Weights of a small transformer language model: no biases in attention or MLP.
Each number is 128 + 32 x the weight over its row's rms, rounded and kept within 0 to 255. Layers, rows and columns count from 0. The size above them is the row's rms in percent of the matrix's.

# layer 5 attention output, 448x448, rms 0.0729, rows 0-199, columns 352-383
size [103  98 105  96 103 104  91 101 100  94  98  91  92 105  99  99 100  99 100  94 105  99 104 100 100 104 104  97 101 106 105 100 110 103 106  99 103 100 102 104  96  96 102  93 102 102  97 101  95  95  94  95 101  95 103 103  97  99 107 103  96  97 102 105  99 106 108 101 102 100 100  92  97  99  96  95  97 104  94 110  97  99  94 102 103  99 107  93 105 103  95 106 110 101  96 102  99 110 103  93 101 103 103 106 104  99 110 100  98  99  94  96  98  96 106 101 100  92  99  98  98 102  99  99 103  98  99  89  95  98 100 105  98 103  98  96 104 101 104  95 106 106 102  98  94  99 101  96  92 104  97 104 108 101 105  99  97 104 101 101  98  99 106  99 103 103  98 100  96 102 110 104 101 100 102  94 102  99  96  95  96  90 100  96  99  94 104 105  96  99 100 101 104 103 104  90 105 102 108 103]
[[125 128 159 194 158 208 166 112 117  84 107 105 166  86 107 200 158 100 128  30  75 104 141 143 135 195 150 116 127 106 105 146]
 [122 118 131  76 114 194 126  76 107 151 178 224 115 152 125 163  85 123 103 134 144 137 112 121 119 131 128 159  92 124 123 101]
 [120 153 146 139 142  94 132 129  96 121 186 172 162 109 162 115 101 148  95 108 155  69  53  51 121 172  76  96 194  89 150  80]
 [126  46 116 111  95 156 100 104 117 122 166 106 141  32  95 136  53  72  81 111 185 133 192 124 155 128 114 138 115 186 161 115]
 [ 46  83 115 144  80 120 201 139 136  64 133 171 101 155 138 118 147  61  98 155  82 177 174 140 176 101 122 149 180 124 136 115]
 [152  84 144 118 148 110  85 142  63  95 115 151  69  87 165 152  40 126  94  91 174 182 140 153 118 173 135 103 197  99 118  54]
 [107 165  76 120 112 105 156 138 153 115  70 125 122  96 126 133  74 131 160 111 101 160  81  40 146 152 154 134  45 210 115 118]
 [205  30 127  82 147 141 114 105 122 100 172  98 116  47  69 100 163 160 152 127 140 106 124  66 112 162 166 105 166  82 146 147]
 [ 75  82 143 110 102 117 173 119 116 115 170 148 128 144  31 100 169  92 109 103 155  85 160 199 154  89  97 130 165 142 123 105]
 [ 70 165 126  74 183 133  47 122  99 182 168 138 212 152 144 158  95 162 110 118 179 104 163 129  78 145 116 178 151 150 104 106]
 [ 64 160 103 124 145 106 130 170 114 177  94  85 110  84  86 135  98 140 159  98 171 111 139 100 156 127 153 150  64 132 140 183]
 [210 106 146 112  83  93 126 149 172 138  92 109 108 139  79  99  48 106 100 114 151 104  99 130  83  97 118 113  91 185 109 162]
 [165 161  40 107 117 160 204 182 169 125 168 115 116 183 111 167 149 190 128  46 156 120 112 170 145 127  92 130 108 137 134 127]
 [117  97 102 142  92  96 160 182 128 116  93 171 117 174 186  66 130 163 112 124 152 143 172 126 121 113  86 142 164 122 140 158]
 [ 91 139 165 195  76  73 170 158 178 158  82  61 148 169 130  89 116  98 117  91 133 188 170 206 145 120 150 120 167 123 144 161]
 [142  72 163  34 117  88 113 153 103 100 108 128 108 153 120  46 163 123 115 126 111 107  46 127 125 108 123 127  46 110 160 148]
 [152  67  73 143  36  72 122  94 205 179 187 101 152 160  99 184 153 135 112 177 160 157 101 111  91 122  57 193 112 117 135 120]
 [100 135 189 148  88  77 187 124 109 153 108 114 163 166 109 107 137 120  60 151 133  92 144  80 129 155 115 121 186 103  79 116]
 [153 109 156 112 118 126 192 139 159  77 120 152 135 114  94 178 103 131 170 137 169 160 118 114 119 130 156 162  88 120 100 116]
 [ 36 164 120 140 118 178  94 179 105  53 139 113 120 100 173 164 160 119  91 163 132 198 192 131  70 102  88 109 130 133 134 100]
 [115  77  87 138 105 148 155  76 161 147 124 127 133 136 182 120 167 103 121 128 120 115 125 136 111 160  39  86 143 105 109 119]
 [197 169 145  84 179  91 185 210 173 104 135 112 144 133 163 195  99 127  98 169 135 122 151 126 131 156 107 196  85 140 140  73]
 [154  84 170 160 115 176 174  97  97 133  80  74 159  83 182 157 123 162  79  53 105 178 113 142 150 128 175 193  80 164 118  99]
 [175 111 151 159 150 113 175 140  87 125  62 136 166 146 188 203 145 113 131 141 139 120  99  67 147 145 137  58 108 129  97 112]
 [117 153 141 118 163  64 132 113 183 175 129 155  81 134 110  95 179 142 147 119 172 168 159 102 180 143 133 156 146 115 109  75]
 [128 175 133 145 132  80 154 135 129 159 131  92 125 144 134 170  95 159 122 103 171  98  80 141 131 169 105 193 130 145 187  88]
 [187 114  81 136  80 100 134 101 174  87 102 112 169 128 166  32 107 176  88 131 115 185 104  99 111 197  95  86  72 130  98 140]
 [197  82 127  97 122 144 127 135 147  97 151 111 171 205 103 114  91 153 160 159 119 124 129 167 164 172 117 159  68 171 120 172]
 [105  75  91 107 182 186 140 126 122 142 113 107 114 116 155 152 129 132 110 108 122 116 184  90 162  99  63 114 105 210 123 155]
 [108  43  81  80  98 112 112  78 168 122  77 104 126 121 192 144 102 112  94 133 128 134 115 107 155 152 113 127  90  86  92  79]
 [127 147  80 133 142 100  92 146 116 133 114 161  86 111 151 134 128 111 144 128 191 151  80  98 166 135 170 122 127 166  75 163]
 [121 101  91 186 103 218 216 211 103 162  81 138 130  80 147 138 103 152 104 132 149  84 162  73 177 151 144 141 124 104  90 159]
 [117 106 103 130 138 109 111 122 107 180 205 122 153 105 121  81 169  95 119 116 162  88 134 151 134 127  97 146  81 125 147 129]
 [109  94 135 135 164 130 114  99 103  92  95 115 194 178 182  15 176 166 101  94  96 107  96  90 129 125  71 162 129 111 101 183]
 [153 147 190 174 129 114 120 153 107 142  84 151 111 120 162  95 107  60 141 157 120 150 199  63 107 187 160 115  85 143 107  98]
 [ 90  68 128  94  69  78 145 149 190 131  92 115 136 146 131 166  87 142 108 159  89 112 131 137  80 116 111 117  87 119 157 140]
 [ 59 173 128 137 110 110 170  85  98 147 105 113 135  82 102 138 148  70  84 175 130 212 175  74 179  67 115  88 144 121 128 109]
 [160  29  81 113  85  98 167 132 146 138 213  82 133 138 138 147 108 146 120 122 110  94  59 154 155 140 166 120 182 139 139 127]
 [ 97  94  68 146  76  99 141  79 155  95 159 127 128 162 209 120  74  97  96  72 137 127  93 108 125 143 145  96 110 156 133 172]
 [105  76 144 184 135 115 103 120 153 166 140 134 157 129 118 191  99 114 189  87 123  66 102  99 172 180 121 104 110 102 115 111]
 [168 116 106  92 150  83 139 159 147  86 167  60  59  84  93 107 141  67 173  90 101 122 106 166 118 100  93 129 122 134 167  97]
 [ 92 189 109 171  98  93 115 128 100 148 134  91 119 128 149 146 116  80 117 127 132 147  81  91 147  55 135 120 147  93 125 143]
 [156 196 134 188 163 155 109 122 142 143 109 133 151 200 151 137 140  87 136 161 145 150  38  82 125 117 168 101  89 129 147 136]
 [153 171  73  75 104  89  81 144 132 168 154 151 136 141 110 131 106 144 106 126 115 117  75 128 151 127 161  30 192  93 166 186]
 [135 117 141 147 141 153 179 106 164  83 225 113 111 103 111 103 145 110  96  81 186 154 168 146 103 133 157 126 176 149 110 152]
 [102  95 164 112 130 121 113  85 119 124 144  91 105 163 162 216 176  61 136 204 112 200 171 162 129 172 137 153 155 136  97 110]
 [ 85 155 103 125 159  97 127 129 156  95 166 106  96 145  84  98 144 111 127 137 152 185 151 127 182 183 142 175 166 155 132 117]
 [177 159 112 180 236  67 111 117 173 111 138 146 147 106 117  59 107 146 183  84 135 122  81 159 139 112 156  99 132 101 148 137]
 [ 23 193 131  65 162 147  83 163  81 107 127 140 158 116  81  95 114 161 181 139  73 145 144  76  84 122 110 177 160 175 111 144]
 [109  96 199  57 103 103  56 185 120  78  82 204 124 133 100 154  90  47  84 142 134 159  90 138 117 136 103 138  81 149  76  53]
 [154 159 134 132 101 171  76 129 125 100 115 145 111 138 132 124 107 162 132 114 149 117 105 105 110  99 117 134 113 156 182  99]
 [145 129 177 200 119 134 149 126 137 175 136  77 141 115  75  94 148 117 120 197 134  95  96 130 169  99  90  94  70  83  96 175]
 [146 119 164 133 115 122  59  93 178 190 112 131 133 142  65 159  98 112 157 135  71 191  88 110 227 169  99 118  87 105 151 122]
 [105 133 120 177 114  88 143 119  93 159 128 104  30 159 110 164 133 141 139 124 216 148  79  97 136 118  91  85 135 122 100 167]
 [ 68 134 143 100  69 129 128 172 167  87 152 140 105 109 120 164 145 120 189 108 102  94 160 115 226 181  93 166 162  89 107 147]
 [130 151  87 112 130 140 138 138  79  92 138 161 105 117 141 149 137 124 114 145 107 160 161 135 168 151  90 139 118 114 144 145]
 [ 63 116 132 102  87 155 150 105 136 137 122  92 143  71 119  82  95 124 146  75 131  89  89 153 145 128 111 106  95 112  96 137]
 [ 41 105 128 157 149  94 142  65 102  65 128 122 178 110 115 129 112 127 140 116 128  99 129  89  96 102 203 127 140 120  74 153]
 [ 34  84 142 132 161 149 144 178  95 159 129 145 178 166 131  98 124 115  74 238  98  57 126 183 137 241 137 112  44 112  48 119]
 [ 77  92  99 178 168 144 181 119 121 150 133 100 105 140 126 169 142  72 190 130 132 140 122 156 149 179 126 140 106 167 167 139]
 [ 73 184 119  39 113 129 144 151 182 123 117 115 128 195 147 115 161  92 131 146  76 138 212 148 188 149  70 152 113 135  69 178]
 [142 215 108 168 147 122  86  94 120 152 153  85 101  88 139  38 137 116 138 136 131 126 161 102  81 173 121 204 151 141 164 109]
 [168 161  96 205 106 157  96 172  90 189 110 165 187  96 119 175 176  83 144 182 149 133 160  63 121 106 175  79 153 148 143  89]
 [164 109 181 142 125 126 120 114 108 124 119  96 183 174  82 134  75 129 167 109  94 126 156 111  91 110 186 142  91  57 153 103]
 [ 82 139  89 143 137  76 119 137 173 253 153  84 151 136 107 105 170 146 115 148  71  33 159  63 111  62  83  97 148 166 158  97]
 [145 153 108 135 145 124  69 106 135  83 124  71 122 177 113 105  90  92 143 189  84 168 154 133 155  47  76 163 104 179  50 155]
 [212 157 142 151 162 116 142  60 133  96  35  59 145 191  80  85 111  92 118 130 111 154 130 100 125 108 122 165 196 109 115 151]
 [134 151 151  80  92 131 121 116 131 136  37 195  91 124 127 167  87 140 156 146 101 154 147 159 133  69 152 122 104 116 168 125]
 [164 124  92 179 168 154  83 139 136 118 110 117 104 123  89 188  98 131 119  75 116 109 146  96 117 159  96 129  87 130 115  65]
 [117 150 126 118 134 148 116 100 120 127  83  90  83 151 128  95 110 200 166 126  77  98 156  78 135 130 192 100 128 150 141 148]
 [107 107 136 107 113 114 152 207 119 179 103 110 154  70 101 117 149  84  93 113 149  83 138 122 104 135 103 101 124  93 118 143]
 [118 137  99 103 158 124 159 125 103  43 194 124 101  95 119 133  99  68  95 134  68 117 103 138 147  69 182 185 124 159  79 119]
 [184 178  98 118 116 141  90 173 161  95 166  60 117 118 127 164  99 158 106 105 119 188 104 163 144 132 123 191  58 101 226 138]
 [253 116 149 251 107  73 143 127 144 121 181  72  92  93 141 130 179 105 111 207 103 165 113 141 175 161 117 140  93  66 130 141]
 [110 102  91 148 115  72  99 157  83 110 149 111 159 133 129 106 133 102 175 124 161 100 123 112 104 156 161 123  64 117 140 184]
 [169  74 121 111 134 124  95 126  57  83 139 107 139 107 140 152 109 128 106 171 158 142  66 164 171 102 187  70 153 136 125 139]
 [128 116 102 150 139 137  75 163 183 115 141 140 116 154 139  39 115 141 107 116 142 112 155  83  71 133 130 100 122 117 181 113]
 [175 100  99  96 144 108 174 130  77 119  90 138  95 165 146  79 121 130 150 108 105 148 135 117 114 102 143 123 145  59 122 148]
 [ 88 165 124 126 119 207  72 141 177 181 153 141 110 152 168 110 138 181 125 198 166 144 144 124  99 142 155  63 165 106 115 152]
 [172  50 181 178 114 138 194 163  73 167 139 154 143 125 152 111 141 103 145 178  63 123 138 121 117 115 162 114  79 142 102  97]
 [184 151 142 121 144  84  88 106 106 152  86  93 132 113  73 101 161 123  80  95 147  92 106 204 186 125 148 185  51 175 126 178]
 [112  66 116 167 144 161 183 107 163 155 154 150 192 129  49 139  94 183 123  96 179 148 166 133 155  94 103  79 177 107  80  94]
 [176 103 142 185 158 160 195  88 120  83 151 108 174 171 175 189 123 110  75 135 108  70 200 106  71 114 136 156  87 166  57 151]
 [105  98 140  89 141 152 178  97 177 156 142 114 147 148 178 136 107 138 118 113  73  95 142 175 175 126 132 160 181  51 115 110]
 [123 159 117 153 100 121 146 173  70  62 156 141 111 177  99 134 120  93 131 111 121  97  80 129 124 139 133 131  51 195 128 180]
 [117 193 106 158 120 149 150  62  91 137 103  93 134 143  96 105 116 141  97 130 156  70 102 188 122 158 169 102 135 138  67 127]
 [145 105 158  96 119 111 134 142 161 117 152 158 188 153 117 138  93 119 106 148 115 114 138 125  95  79 128 135 107 142 100 131]
 [142 154 133 144  79 137 167 177 182 158  61 125 118 189 142 123  59  86 145 181 105 136  56  80  60 112 137 128 115  89 161  32]
 [129 139 132 106 162 148 170 123 158 124  70 224  97 165  84 198 129 116 146  90 199 137 108 159  49 157 224 146 160 144 155 107]
 [106 149 139 128 153 128 133 149 146  54 118 150 108 187 129 152 118 104 170 168 171 185 138 113 119 164 144  55 158  75 188 127]
 [133 111 135 117 112 125 149 124 137 132 105 131 107 200 176 136 167 103 155 189 137  86 113 120  65 154 151 112 124 134 124 150]
 [137 111 181  90 126 111 119  73 176 196 102 128  98  57 159 112 118 134 102 166 164 149 132 137  98 165 125  85 182  87  88 112]
 [124 165 149  69 156 154 172  96 126  91 162 143  42 149 150 117  82  98  97 109 139 146  89 134 139  72 155 168 124  34  89 128]
 [ 98 122 118 148 186 173 106 102 135 164  75 197 196  84 159 166 149  84 139 111  98 126 164 134  72 104 188 115 157 150 187 148]
 [107 148 157 133 119 120 126  50 128 236 129 131 100  70  67  74  92  73 125 145 125 131 150 141 183  74 113  91 131 118 102 152]
 [ 95 107  82 162 186 158 170 148  88  82 205 125 158 151 125 134 157 100 163  95  76   5 163 108 176  87 134 143 106 128 180 133]
 [163 123 139 120  86 116 112 112 114 179 114 123 121 102 124  60 118 149 180 145 170 132 107 194 111 128 238 195 187 100 156 231]
 [111 125 106 107 123 107  73 102 184 127 138 120  78 174 131 105 100 140  94 106  59  94 139 116  80 166  67 125 131 112 110 161]
 [120  89 151 128 115 121 192  59 126 109  83 152  68 123 119 112 118 146 166 118 114  77 111 142 118 125 142 113 180 138 147 194]
 [120 131 163 126 156  40 125 126  78 132  94 138 101 100  44  72 157 111  96 110 165 130 111 101 164 169 161 159  87 100 158 149]
 [ 46 111  82 149 168 113 113 135 128 183 117 109 201 175 116 195 157  75 129 137  70 125 108 133  64 127 150  93 152 175 121 121]
 [112 103  76 143 133 156 191 190 170 116  87 189 149  69 169 126  20 144 178 193 133  79  30 120 128  63 110 106 113 106 107 139]
 [113 120  86 108 117  62 130 126 196 119 108 175 158 165  48  90 152 135 163 139 168 156 182 143 119  63  21 157 150 168 129 126]
 [124 135 175 137  95 143  89 126  78 118 158  74  61  76 180 115 158 189 129 130 149  98 133 176  46 147 147 147 151 174  94 123]
 [129 141 106  87 146 152 155 123 133 114 117 116 118  33  85  89 227 130 124  69 149  99  98 102  94 134 113 137  55 148 102 130]
 [109 111 148 120 147 190 128 115 140  93 107 143 198 172  93 132  90 194  77 130 153 182  82 144 192 149 149 206 102 134 117  98]
 [156 137  79 142 111  80 113 105 149  95 130 158 162 166 137  70 140 121 170  92 111 120 136 102 100 131 125 181 130 105 135 166]
 [ 93  94  68 117 115 133 117  91 124 110 191 145 123 138 115 153 188 117 150 159 158 153  87 140 158 142 158 111  63  86 169 110]
 [179  96 193 127  86 167  84  84 147 108 146 162 135  75 103 106 152  96 155  97  68  44  87  92  93 100 122  96 150 157 171 166]
 [133 150 135  72 141 120 138  30 161 111 106 162 200  94 186 146 133  99 130 195 153 109 121 121 135 127 133 157 155 201 138  73]
 [176 115 118 163 200 141 184  82  82  71 159 156 137 129 101 127 128 163 157 123 143 120 115 123 186 124  68 167  93 101 109  97]
 [141 141  86 111 128 129  96 135 102 163 169 156 108 108  98  89 144 169 122 104 121  92 132 132 222 140 124  75 159  94 129 159]
 [107 114 166 152 159  94  89 239  91 217 157 124 116 169  76 147 154 194 156  58 113 127 167  87  72  98  54 113 112 146 105 150]
 [160  76 125 148 128 134 137 147 120  91  81 120 105  92 133 156 213 154 133 101 186 125 104 179 193 226 143 141 141  87 146 131]
 [ 87 109 121 125  71 111 197 115 103 182 118  84 141 118 172 125 128 118 134 116 158 124 109 112 183 173 217 168 123 114 161  96]
 [139 163 112 204 132 162 169  96 118 132 142 188 114 116 191 100 151 190 133 151 121  83 206 155 100 151  73 117 138 102 152 143]
 [ 56  52 180 152  84 188 102 128  95 116 139  66 141 203 136 123 104 115  72 107 113 142 104 136 100  83 151 163 107 161 139 146]
 [149  92  89  78 112 115 132 142 145 158 132  84 114 137 145 190 162 160  97  50 157 145 150 138  56 127  67 109 133 179 141 126]
 [131 154 147 130 106 133 113 143 174 110 136 184 134 166 144 172 199 111  43 104 132 165 174 131  96 146 168 131 146  88 117 136]
 [134  79 103 146 137 164 170 177  67 147 206 162 141 107 181 179 136  52 136 110 117 197 126 124  96 120  95  92 120 150 204 119]
 [138  85  84 101 123 136 137 181 145 164  77 198 147  64 144 153 162 133 135 178 134 127 111 159 139 109 149 131  94 173 101 151]
 [129  94 174 123 175  88 185  71 154 100 107 137 190 119  79 191 164 153 168 118 120 179  59 168  88  58 133 159 149 136 194 157]
 [115 123 158 122 116 142 213 167 194 120 117 138 159 150 156 100 123  93 147 108 136  91 148 158 110 169 144 145 129  89 122 138]
 [112  92 126 125 136  78 165 165  95  92 130 113  71 118 129 164 100 127 193 117 121 142 168 168 119 156 124 135 130  95  77  59]
 [ 82  78 196 139 148 107 104  69 134 122 162 148 163 164 130 150 107 130 103 106 186 124 140 192 160  70 102 199 118 103 164 128]
 [ 97 182 166 141 103 100 108  98 101 102 145 113 174 169 114 118  63 130  97  97 153 132 172 192 162 131  69  96 126  85  83  97]
 [163 154 113 135 166 147 118 136 185 128  98 126 109 165 140  95 120 122  69 131  74 107 107 124 141 168  67 192 134 124 157 167]
 [158 145  86 146 168 163 118 105 123  74  90 132 103  93  79 188 121 108 120  85 138  93 120 182 132 139 123 110 157 122 115  96]
 [137  99 153 149 129 135 149 109 160 189 112 126 131 148 131 141 110 183 131 199 130 159  90 117 153 140 169 154 179 130 101  65]
 [152 122 131  87  79 131 159 161 174 157 111 130 154 159 149 170 105 132 133  98 148  59 134  91 152  79 130 150 112 148 118 117]
 [104 119  97 150 120  86 156 218 167 184 122  74 179 115 125 180 154  72 114  58 139 107 131 171 109  76 162 140  84 129 136  97]
 [146 106 174 132 164 116  87  58 156 172 174 105  94 153 139 117  55  93 129 100 141  92 139 115 114 128 108 133 113 135 123 141]
 [151 190  79 172  88 103 142 153  51 141 102 134 140  86 146  99  78  95 128 147 114 158 173 154 173 109 123 156 131 156 153 130]
 [171 129 148 131  90 162 177 167 158 105 145 195 167 106  86 150 164 142 125  89 140  96 159  62  88  81 139 124 108 108 143 134]
 [170  99 123 178 144 135 127  93 143 135 143 128 146 173  84 111 111 133 192 175 102 143  97 129 133 137 158  72 147  84 100 145]
 [124 121 127 107 138 125 116 100 164 112 144 149 128 177  88 111 176 131 109 122 162 163 120 169 158 118 149 131 127 125 157 120]
 [ 93 112 103 131  86 167  72  99 110 163 148 156 119  43 127 142 104 174  81 172 133 149  91 152 121 131 119 136 122 134  83  86]
 [136 143 105 158 167 128 140 116 165 119 155 117 112 114 155 142 119 111  38  65 162 121 120 139 129 136 125  92 136 177 121 123]
 [115 105 105 142 156 172 159 158  35 206  68 108 137  89 179 101 131 138  94 127  90 107 111 186 185 136 124 119 150 166 166 160]
 [130 133  96 106 145 159 137 152 172 143 184 120 127 173 141 142  87 138 193 122 131 130  51 174 134 117  85 141  89 189 134 112]
 [120 105 196 111 155 107 105 171 117 229 113 175 125 112 134  99 133 192  63 137 127 127 107 142  76  94 122 111 119  91 108 178]
 [122 153 113 157 111 118  71 122 153 145  78  91 170 178 106 124 143 129 135 128 118 110 164 156  97 178  93 113  77  83  89 137]
 [152 149  92  82  20 145 117 104  81  94 138  95 211 138 141 101  91 146 149 161 154 187 111 162 106  57  88 163 163 103 133 208]
 [132 115 102  71  87 145 112  73  97 183  37 158 149  76 120 151 137 112  88 142 114  67 216  76 217 155 157 163 100  61 162 155]
 [163 166  83  99 137 119 102 155 163 122 164 119 115 106 206 108 130 245  61 210 130 188 115 146 152  86 128 179 169 136 128 133]
 [127 115 107 144  96 120 123  94 136 140 117 111 113 218 160 125 137  96 122 137 107 167 124 151 162  99 133 111 152 127 132  77]
 [116 142  85  86 171 158 190 155 167 153 143 107 177 168 130 129 153 114 164 148 131 135  92 146  92 155  91  99 109  76 125  99]
 [ 66 110 128 129 201 119 158 147  82  93 139 138 128  68  98  63  86 177 127  84 131 105 137 166  80 148 113 168 151 155 117  87]
 [ 91 125 111  97  78 131 116  87 122 143 116 112 143  97 118  95  91 106 200  84 120 157  78 183 127 189 136 162 143 132  31 127]
 [143 131  79 109 158 111 145 105  82  98 184 169 116 147  81 134 148 118  92 125  89 105 112 136 153 154  80 116 102 178 122 162]
 [151 183 150 184 168 118 150 110 233 106 145 146 165  84 168 159  95 132  47  84 120 125 140 128 148 180 199 129 135 126 113 120]
 [145 128 114 138 162  71 161 172 120 124 138 142 107 159 116 113 132 102 168 168 112 137 163 129 113 111 103  42 116 135 208 109]
 [120 132 188 198  82 125 196 115  66 169  96  55  79 117 170 123 155 106  66 147 139 132 102 128 108 132 149 101 118 130 115  77]
 [204 172  97 126 132 134 162  43 169 154 106  81 112 144 135  64 132  76 141 103  94 144 168 128 166 121  90 101 201 153  98 162]
 [122 192  63 165 119  90  92 176 156 103 111 212 112 144 216 141 124 126 128 191 124 187 105 151  83  76 117 169 152 148 161  90]
 [122  93 158 133 114 144 125  72 114 150 117  89  88  92  79  90 189  82 123  85 161 174 164 126  65 117 149 156 145 144 110  87]
 [ 81 141 133 110 142 116 145  94 115 132  90 140 116 139 132 153 154 113 194 126  61  83 120 177 207  94 135 129 123 116 173 151]
 [138 130  62 156 152 122 169 135 131 138 122 111 110 139  98 166 129 108  83 133 107 212 154 167 132  92 101 140 108  88 103  70]
 [165 186 106 165 122 128 120 101  95 102  64 114 146 111 102 109 132 111  96 144  82 146 150 146  78  88 165 186 106 142 153 159]
 [163 184  83 142 150 120 172 105 168 146 119 141 202  98 138 128 108 119 138  88 148 179 120  63 153  74  74 196 205 121 182 105]
 [140 130 152 194 106  66 185 212 158  96 138 127 146 104 112  87  72 160 102 154  66 146 128  92 135 155  79 111 197 101 188 167]
 [148 187 151 113 113  92 130 107 106  73 192 120 151 120 124 167 153 168 102 124 154  96 165 139  92  73 139 165  63 125 135 147]
 [162 143 164 120  45  57  90 129 129 151 179 116 102 169 123 121 121  73 144 119 156 125 109 115 174 121 148 138 151 124 129 106]
 [139 113 143 127  64 174 110 131 152 128 170  99 162  76 104  59  86 187 189 188 112 108 118 176  88  60  73 167 152 110 144 164]
 [130 159 141 189 149  91 135 148 115  87 158 118  50 112 175  90 122 138 111 151 153 152 128 112 146 128 134 103  75 101  72 124]
 [117 113  66 107  64  82  75 147 123 153 154  91 148 116 130  70 100 129 122  79 102 157 169  63 125 126 118 117 138 213 106  92]
 [141 118  93  68 107 103 125 168 132  71 118 100 143  92 121 118  83 157 130  88 189 117  84 142 157  90 124 106 163 137  69  74]
 [130 155  60 195 129 165 130 177 164 141 157 137  89  77 156 145 118 171 112  13  99  39 122 168 147  91 161 132 153 163 117 102]
 [145 107 157 136 150 119  79 111 108  45 135 194 145 194 144 126 109 136 122 162 177  95 109 144 143  88  80 169 103 181 169  97]
 [139  88 131 167 156 154 179  96 159  87 186 112 157 194 129 143 124 162 155 128 129  79 185 141 149 176 134 156 124 110 115 151]
 [192 105 120  89 119 131 137  79 114 126 133 156  70 110  86  92 179  73 147 107 103  95 138 119 127 136 101  78 149  72 151  85]
 [ 90 155 139  83 180 156 125  99 126 119 115 130 151 170 125 133  92 187 139  88 157 120 146  88 170 139 111 142 153 115  76 137]
 [177 123 139  99 140  84  92 143 120 159 142 168 199 103  72 131 175 175 134 153 195 113 226 151  85 116 211  76  92 149 145 121]
 [161 103  94 142  92 118 127 147 143 113 115 188 126 181  98 130 138 118 110 113 126 123 126 146  86 166  79  71 132 105 106 127]
 [208  90 123 165 130 114 195 153 130  94 118 167 132 141 140 129 116 116 134 100  85 129 122 147 152 102  82 121 147 127 128 135]
 [154 136 125 113 111 132 130 129 125 117 117 131 129 154  65 210 132 139 129  81 142 142 104  81  76 155 202 116 137 169 150 166]
 [ 51  84 152 246  84 150 158 113 155  95 185 124 153 136  73  88  64 134 136 151 144 113 211 128 124 130 153 142 187 112  68 154]
 [213 123 200 167 136  96 117  87 155  85 157 208 148 116 138 184 122 143 123 168  96 134 169 118  72 117  86 136 160  60  91 158]
 [114  88 166 126 166 117 173  56 159 106 103 170 163 122 127 102 162 219 102  91 120 152 172 158 107 135  83  79  91 155 142 115]
 [110  12 110  93 157 121 146  98 134 141 128 156 179 115 107 243 120 138  87 115  85  79  94 132 150  71  85  45 149 113 118 163]
 [152  90 184 114 137 196  95 121 205 137 145  84 116 136 122 182 115  75 104 170  76  18 110 132 164 104 148 163 132  83 135  99]
 [161 159 164 110  84 108 140 119 181 167 172 133  87  67 136 143 127  91 143 179  86 119 108 125 152 149 124 122  56 181  84 100]
 [186  89 103 173 187 147 152  94 137 136 201 104 100 213 108 120 108  81 185 170 136 157 157 123 104 140 196 195 175 102 147 106]
 [ 78 155 152 197  97  58 171 187 119 154 174 104 130 115 190 180  87 148 162 159 141 146 126 114 127  78 159 176 120 151 111 134]
 [ 82  84  95  90 135  75 120 120 141  95 178 154 156 133 105 107 168 138 162 145 135  76 141 102 147 103 150  81 146 138 185  83]
 [147 138 159 132 106 108 170 179  89 119 117  86 116 158 109 116 130  87 129  83  59  91 153  89 162  88 118 120 150 172 177 187]
 [145 134  49 160 166 164 137  83 105  53 187 163 125 120 158  48 166 142 116 161 158 155  54 109  95 124 124 171 169 137 163  97]
 [191 179 185 144  90  46 109  98  29 135 149 165 151 143 177 117 120  85  96 121  82 151  84 158 144 159 203 163 137 138 115  94]
 [160 164 133 176 107 121  89 125 204 128 158 132 104 134  79 128  49 148 202 180 107  92 100  86 144 126  78 155 131 148 136 181]
 [ 99 157 150 162 105 119 195 162  77  93 119 103  78 114 161 106  93  66 141 108 175 127 151 140 138  91 129 121 168 146 128 143]
 [124 167  73  96 162  93 182  75 146 145 134 132 131 160  76 210  79 143 118 133 120 117 140 119 137 129  91 101 103 157 183 156]
 [131  83 162 116 111 141 113 102 189 107 144  68  73 178 122 117 123 106 112  96 166 115 125  94 155 132  74  94  98 110 133 129]
 [119 126 144 143 125 133 155 184 103  79 101 112  97 148 141 149 195 157 107 189 166  62 148  92 159 132 131  91 132 105 160 103]
 [134 175 115 101 169 124 135 141 119 109 168 119 109 143 115 100  86  85  83 175  82 151 125 135 124 169 160 123 121 165 150  75]
 [136  75  38  80 163  96 158 105 185  99  97  94 117  19 127 101 102 118 111  74  88 153 164 102 115 111 148 137 104 194 137 106]
 [140 130  84 119 120 126 125  79 119 209 171 113 113 159 102  87 139 123 134 115  74 121  82 121 136 113 198 193 142 174 149  39]
 [119 148 153 204 173  87  99 129 108 165  80 147  97 105 108 142 155 117  86 110 174 136 107 157 145 122  68 147 150 107  98 108]
 [165 139  95 109 167 107 158 151 120  96 145  96 169 181 123 138 124  92 185  98  91 115 142  86 135 135 143 148 144 120 136 141]
 [130 122  87  56 124 169 113  53 175  96 151 148 146 139 123 159 214 103  98 105 161  99 125 127  87 116 106 118 110 174 123 119]
 [119 162  84 141 109 146 104 164  78 137  98 133 121  89 126 135 197 112 158 191 149  93  84 124 136  77  79 105 102 195 129 158]]